Part of a small language model's weights: 22 layers.
Each number is 500 + 50 x the weight over its row's rms, rounded and kept within 0 to 999. Layers, rows and columns count from 0. Numbers have three digits each. The size before them is the row's rms in percent of the matrix's.

# k: layer 6 attention key, 256x256, rms 0.108, rows 24-63, columns 192-255
# q: layer 6 attention query, 256x256, rms 0.105, rows 25-63, columns 192-255
# v: layer 6 attention value, 256x256, rms 0.12, rows 0-6, columns 192-255
# o: layer 6 attention output (transposed), 256x256, rms 0.111, rows 0-6, columns 192-255
k24 112:505458479554556613554482557508515543529462568584574534614560514483485491586464362473568489467453403547502517498502509519466431504454487463564531505447468454447516481403444627475570471409560485
q25 096:510485577489474444481454539583536549569519489523409539460520576551498572574464597436545461510508467453501598442492472528553500620477500550439485598573478463522526508540514531498430531477552514
k25 102:548421529421619421507453455496472505504516488517435416496530427405501530525475486494608528567475479483567479528507485475555474454529495452438458478515443535479532552516506463462515585574463548
q26 101:533439438363541489432458570399534419492555463477542506541445517603502446553491582529497509498481509521490555497471469478498517530440493537562539472518552521443562473470478500525499543546487500
k26 107:473524475524485445502572414585553509484472494498467449542511552472565473482603480516527525457544389595476421554558470509535481482562517476433440493476552464428576469442542439520514548475597450
q27 101:481502453597519522632567476611488618537574471505529487635401566513520559498450534494527480432562505472605431472492477492507562560481484378463483478351497535509521481538470478419525463433499444
k27 103:535423499472469519569471514470426495508530482426487447468496469453499515468467505457489476510439548477533471516539529496519565580496342452562411520594519505472522443455419547521630485545529483
q28 106:608425545543583431504409488565505512492575491543627470444502503510525497530565508394567601495580465501552473463553523603485559486462501438529536535519506496478444491460487488484497498543365525
k28 110:536420515572551502528465491548477519544412540559461534421516539534508590499476583554402496442446541436493546540451570458559549572496481524566484462462606547568481506524328515516570565547546431
q29 112:484473542500531554507463468463511504466604520514510514601566422533386479443480448443436665454493441580475450524488563477559512476477472497451543405587454454490548478544472509516456523508463503
k29 111:554457620535425548480527496484438467574433520465450481528496511387580508523534493620511568504473554537523498514526407506496540492473464539552520522544470484512529502479460472520462618527525508
q30 105:536531483534461528574538490519498489466496441594489508516503447539436528499578491453615429487500509515480472534496560444485484514504400540559437515549500513450499396441520603534510555470481512
k30 108:552424488519472506459506465589520556480569447502530617426474450506464556545535529521510473448541420509552450379430511560471548496546482467498521478573428436533485474534517404378576515549511498
q31 095:390508537437456489530496509531532505493567596483548499550527504558527569523484463508521507386467513524462603547563484497404571522476498493497520481496470434495590454551607632523514554491555406
k31 100:507515471523439495519574462495551542505533532473491593445513484449432555517459506496513504532422559486521439469382496529454441490443574563438430469429486526440511441469599465464528425408452514
q32 109:540494477413462457467564581515440444455521512413512445586523476456528451443492478491441527497564500492532572515571559511536507508489539458504581541445379455493570569431492545485469506593545485
k32 093:521472543449482493528501524460496468559518544496508488564518439476512524414450527514570485485487401410463513543504372458506541514461498478553430504529594513590428471531435437444561512488519653
q33 101:554577489448549458465478463480532433528420390552486577482468575546475456527435494601524446436529429542442525506458484521471439593424520472521493556507557454399412527569480508557484519520476500
k33 082:536470508501480494539526526534501521452554512486445518602487466417607569444445471396440561592492486502481450563478383483522450453592505480528513525453455402468506561554426500426468474502543495
q34 089:506524464436485495496457532540460480464505549586549471465570533526502442566451477475411520543492547533560489563461518525488525473510534498504477532535587550430519429579482523497511471450529523
k34 089:505516545459547503540494479436468493587532466492467576496519564548461554422533540551475464555503512515518498484496511442480474473490427405528526499444452480545581477507522511432529578558476471
q35 101:611478408540455473536522509455508497495509577449504489544483418558510524458528535445445601502452468395472523533522559532395468429500534512390496488450506400484519564445469499484532508458517496
k35 089:490522578555443492499517433533465459544543538457557434502514545460448462505409520593596486549515526570492518505519572491540490414540507435492476514398441481484509556515463429543486543515467531
q36 089:647436456512532422528555541434517525520532475420457540516495566436508461525474522526548472422463574394615498505491456529600476470549451456296533558480481452511490437424434492508465469470517563
k36 090:436464470497547457489508523529507560427564489546437513486502477487529489549435589457430525476504560494397544534562496537486477494474529547481424562610434503531497568441494455451567469517530547
q37 094:520617531580439617575429450486456455410411503531435446545498545412519508451407529527456532540370420529362467574532487594497493528446494446509498551495499484511519438492576566482484501529492534
k37 096:403520471550546561464530470489560571422438568519471560497532519528406536566541435486528523389445583439515409476370569495510506535553528448478452488472508501495553442480499450467538478448468433
q38 089:567542475477545558514495424466510560484365467521522531501500511534492498529485556529476510454487527570469466528426475516444452433470423536433536446439450545533506534546405535532535491446484556
k38 100:430547501533475543472438492404494456461477565486533481474520535559434450482465468492500590473567575422587479464569507452582453426400536427489464544472416535493587505456398499478449507440494481
q39 091:490550510521545569521587468500444547532547465474454464494565464490389550454560567542497519497545550445495531543465543514566547457574559546523515563454513417612491537389502482457515509515527574
k39 087:459464497517573476525547583425420476497505481490470439521465386552486467546528450536445483508556477593463454460540497526575466433483548525490552540472527559544492463562510475486462576533487435
q40 097:433449500625630464456520541415559498482530591571498462433466550571449536465604357440470539518520531428498538448505406472487545534456518575477466435432471510462480491514402490507602478538395507
k40 092:518559489464438532488418397459534582565490543589503490520419516489505545455557532562577522607523580454456493519495483496500527429463477500492460491471434578561546610514469558559553537485531393
q41 105:405454500495455485436454508483429569498471484519467557418564492533437480530513423539578445456551413575559446454509582575460521518612532556539424487532533495561564529552458535615547539474481472
k41 111:472470493443550523485535492477477440467488528573645448452530500498516505560390517531569549497523385505539541521603487503512532484488546504518423498625537527492505524518463541514412510580528469
q42 098:417541482621485578481568356488506449441462452492530511583499373497495510455469465532481437447542545420582494434501537524465466555489509509483449435513447462534596534520467476574470507482509550
k42 095:438502591492521381499530552540658552533521510507475503448501487467558514513454506513490416462570436480509436439537547538490489529458477450598579521474471502485463494627500423517491518467544437
q43 105:457465495420504415440528491558549493514415508526454493529537518444490579464493389423519538534451510420475543468491541514571537456580462461501518448476553541493562562506603487461538501398364509
k43 106:530516563475426499498574559407454480519558564476482509432484533523584587509500513449524463551500571593510489447548482507478532554484519510451512445492564515562611479485397415572476447475432455
q44 106:479563558546516519495461487558463551525480432532558564602561514507489468358501530504637524477403551467388391528524575562555472387536574535555503406455523438467478492631509434551551548519516470
k44 107:475458508535508511488623529553502564494413456533470549375438558566470482473461485478451591574493550434479514511535477524567571534474504537580526555545437491551417450490567487376531501470540529
q45 094:573394469526546491459589448477480508486450433472504533422504505455528503525493496523499470496635400470493461513545511542589478504503452499466521477454526427481519509448581456413520520519504500
k45 092:520578533594452523457522477574577488458529463521483479455539556419498484479521481462444505494464492497412523491530553406525462396554514455519525554532493456496466535496493465435524558472553465
q46 104:392528445534529495455521401503482486525502490486588518550411463477549512475610515455552599547491576540546545490569508473514512556572427473456529535540574442433499484465479559556517492506477555
k46 111:447521498489502459500651525568421557560502459446460481513509498424431533452470516492453505476584480516515476518559425465494454486482518451503644566458486470555438542589537464531499521441547511
q47 102:471509439464507435569406508560366480529492493485488466423547491430466507531464632509573546507404488561559505528406558440521479553527470510466539476509526571449478554512593596562370408581529559
k47 109:492476431447495459440580584540463471549537504654425502563421389575599505517456420419463547541501434465503497521502609477500466495550497553424424462483504537529516475488480544529439534560539570
q48 094:500433446493571550468533518478495504589474521426523476533461497451482371512482506600570518548535538503518537443481487600535521463517443538448535538498429509501557484530454450535508427496549505
k48 096:480615441518506452437445449456520484547496507398506459496375565419509465478512495512451533475575523505539464516471542471533468422567518576564592475482451411490425506497426569492483405458458560
q49 101:415483529484517462457561474539429409533499495591537475464460440483493559480500594524496531397389508551530509540495455568497522492526523516521533538548405527516476462524549500525453444459466460
k49 098:534436471471485454455568515507511377476511529507489587549569477469492523458525538421486499509476510521514454553522529502474505501385475563491496422449502516542472515494415531542488587535471536
q50 101:485498423515518553496488509509444555523593535493546521614465563490481511453525508530434493490500444445485459551522559479460509469544495637538563377468473464505557475541553508522414460535485488
k50 102:452463467461494541513523404481560489505501487522461540521511539450475506503556599480483465457593576418482349428521466446589503493491499437524449501478575496420468469447507478459471496474521465
q51 108:509497431457511496562474499531508530530490497499407462479467471531526493450490490487517506442420452499419520508427552404496318548464397386593583470413468575463458519477423518558577506464543529
k51 103:447580447444444440496496499487570450406456494468476502434570513575443475515489500466459468520510469493454497446520544493552386573434522466462486496506455540485473494409546497538405451493392446
q52 103:537539514447594516576495510540454524470525556523422455572462482507545495527494486536502541488492419531570526559538453322375454514402482532502553516503565550580436488569467471495512573565522513
k52 110:520524494519525525444551547530418520548519503517403554512442506499556431478462472572504474472499445362477557524498469514520542490471548604521517570443447547521617523548483604489477480500479487
q53 095:477630425370532490615562417505417509526500534502542530501495565509352501495522467470437516489529499495542512530515478568497536498503480477407449487524474520582480501554427487453482503539525487
k53 098:468512567584442585509586560596421558506503484489530526452569455542449533549506574421663432549570572365525483547502477584479537528506557498435547449498421446498562501513482633549516526469550514
q54 099:544538470466516447591529602512494534551484479482545457403522512489541464478466483505644509642545505488486420593583519565419479583566585583534451483523417492523566536582463547522452506492526507
k54 103:577539552543515537468513543408456517500405474456521481519450517534494489482548492556506455500598412410500512403509431479473438487496427451434437520615521530474476522469504495511513427504594546
q55 103:442456478552434471501508499565525532526458580513474548447453470468599453528533532458378521472587490536383549484490518579487527462540437536409464506448490525484466425388535496563447539507553527
k55 105:536487546435517502463533396503496426479569557487549529530561462526414448552558494390497482484594479518531531545524530453500583552480415454476436509406520491538458560518556519438513592504560574
q56 104:518522467411651460484567382469424528521545511528510540547479415475668551486435505503483464435494398468489515486467516461529572438522519482452469540493511496473506520488535498567486553476536503
k56 106:447599522507503461415530495478515499488522460433543459563534574502393531449427444452513470434408589448559516478526373497555407505522518596422390465540520538420388497592478503533588466476545448
q57 106:474453484475549547407501612472486442494493488384434588594539466529479512489459468413498504500502552493463693444499459522458446447526446560557572529492501566551537586487545524459498545484464536
k57 103:464541525498493478515502396481560467461425489516465504492507494435552595513463513482494501401475549503524490493505466482506490470443526453475453497623514561519489532445487454480467419506419468
q58 104:453522467411473473540445454549537446500476552456498528495512516453545517459563489477558483509493481507456478583497495580546465535453459465438490586478518480526466522429521545560433464419548467
k58 107:495527504469497504454652455483461491517518429456528555472580500441402503549460428472524502567528516499554393499491511483483413578542508432479511471487445538456526475492439521540509469472542544
q59 107:497636520556537592486554496415521501497566468560538504455470452501527454515471472464488501481447620449584627487530406561511467581491497556446491488494536509501534538484425448532525471513553619
k59 110:360430475404551490513558569548477520561511546521491461572393510492508496484422396557415458520586574504457592512476406502488491507541478497422521464499459577514478533435498463460456531550573472
q60 116:459448444482474412383528449562537459518514513537535564396548515480532490444469487531466460553509482480577432522452582469474588444575501600533537458536519485415512502583537499471463460525493434
k60 115:501451465528481513644420467461481495467476523476437499520603472511453504474548502515540548493445547507561486485428529567452438452469505518470601495512415502538489494573480515540474523511495477
q61 096:408463493508488475508495418431534453525516492506583534513479507475557523545464510568455498504594441523553563527473507532530545528523440506459534421554439357534523510427526490553354486534479446
k61 099:571492461577460416474466422516499474497554425439527577491434503465486549454477555488413554400502443482441456465444412522440510485357523420524523564459425552453475451421454453535545425428546513
q62 104:444474539485446582607511550525467452462447521534504482545415565467578557600496468595517524467425520557526451485432491434529512534608441547530473638530479524424548507527567525501489600483371463
k62 108:503417478482514671419507519518527545602466515458476477380490526491520535450534449433459472556497412587607575483477582558531484567489513503474542595477503519610439507546555519614534482477490481
q63 107:524545573533460472442497502393488546541436470477474527532575449493486569567473502406465521540504482509520437574538529437492541534501524547491499515566530465533406516456505408485530490454516500
k63 109:545416518536592477465508489495458561475455576495471483516498435474469476441483497517593418387530480542589490564581396557577366498450477418478634486482463477508572562529519477440376489523546619
v0 104:571427507470526458430440499520513510498568524511492549527505363516494416504502567458458441545426524552494512533448577518441514517521516472451444526546500424516495517422467486563487529511477498
o0 106:455537489508456438511461504520539455523516483468528473557553577458448602505590464504438535463447562421510572490472520572466445474519425445524565492583627533436454502417526515460517525563465412
v1 094:571430579541440441469540539496603424438559464459480498472554462493515493516559459563575529432552539535455579540508480576456606538417488447411502547559479509460600542543530652426469486569517491
o1 096:474495406508500581438388533532525420445571540512438511385503501456491550439553368589559550443447574523569478552488396482467449508516422521505514597476458532507435531475524486408478542498529501
v2 097:538488458444530426414516456537460460534558472545460436447455516497553446518432493495465480511484584486507520511494501562545477519404605603525502521411582506464468477375519475539487478525473468
o2 106:515503461565550471495452418436492503437501558504566506442470505470469485518441513457479554536478414521550396469518477592492479514473533374458456505562463530547588448438530519486536463537538398
v3 093:448409418525495488524471493422525520537478433500546527510482516544579471539529495531522550630496499441590481614571578455605390492538563558496474542513478487409558563519528468529491569443526464
o3 097:443569443430495471477451535510500561460568448523551579489546491567536577508565542504575370433479416494483535497478579459411525555528495494470518459469565526427503503463473488621618525466510393
v4 098:500402506546463482508502552466593549505468425479501514503489447526481545606568508519566501423485499591448500434512582501554546533451473528463518446565529418496492377596470560466572498466500498
o4 105:451646561397515523550461483494473560494499494507501534570567533377488526413425496548487538553512502465478479558541463508552511435487452509448548493498556529583476507554498530496524464486566518
v5 100:461558478484507622486485454548530454453460521544483448502525549505529590475473508499495529679619471577530554511516497416452436444523527505564499426573517533462513584435577495519574444402526538
o5 104:480463557489461492493539550573558606473528493509417588516443516460458507458506539470484542485485519518547432643434441560622527529534486502481527452429541562503537494528536485494549589475494418
v6 103:535528486473540490561576488475480526515530552456500541557541499503548572431437539416544430534490451523553569490425455436510410511570534426502543584355463537547540419532382463534571427482467500
o6 109:592451474470531464527648420461474476564481534500475575501500512485507489521541485475363442422544457540472514468612500558532464427573438432453558548460504535492516470538575569471530451493435505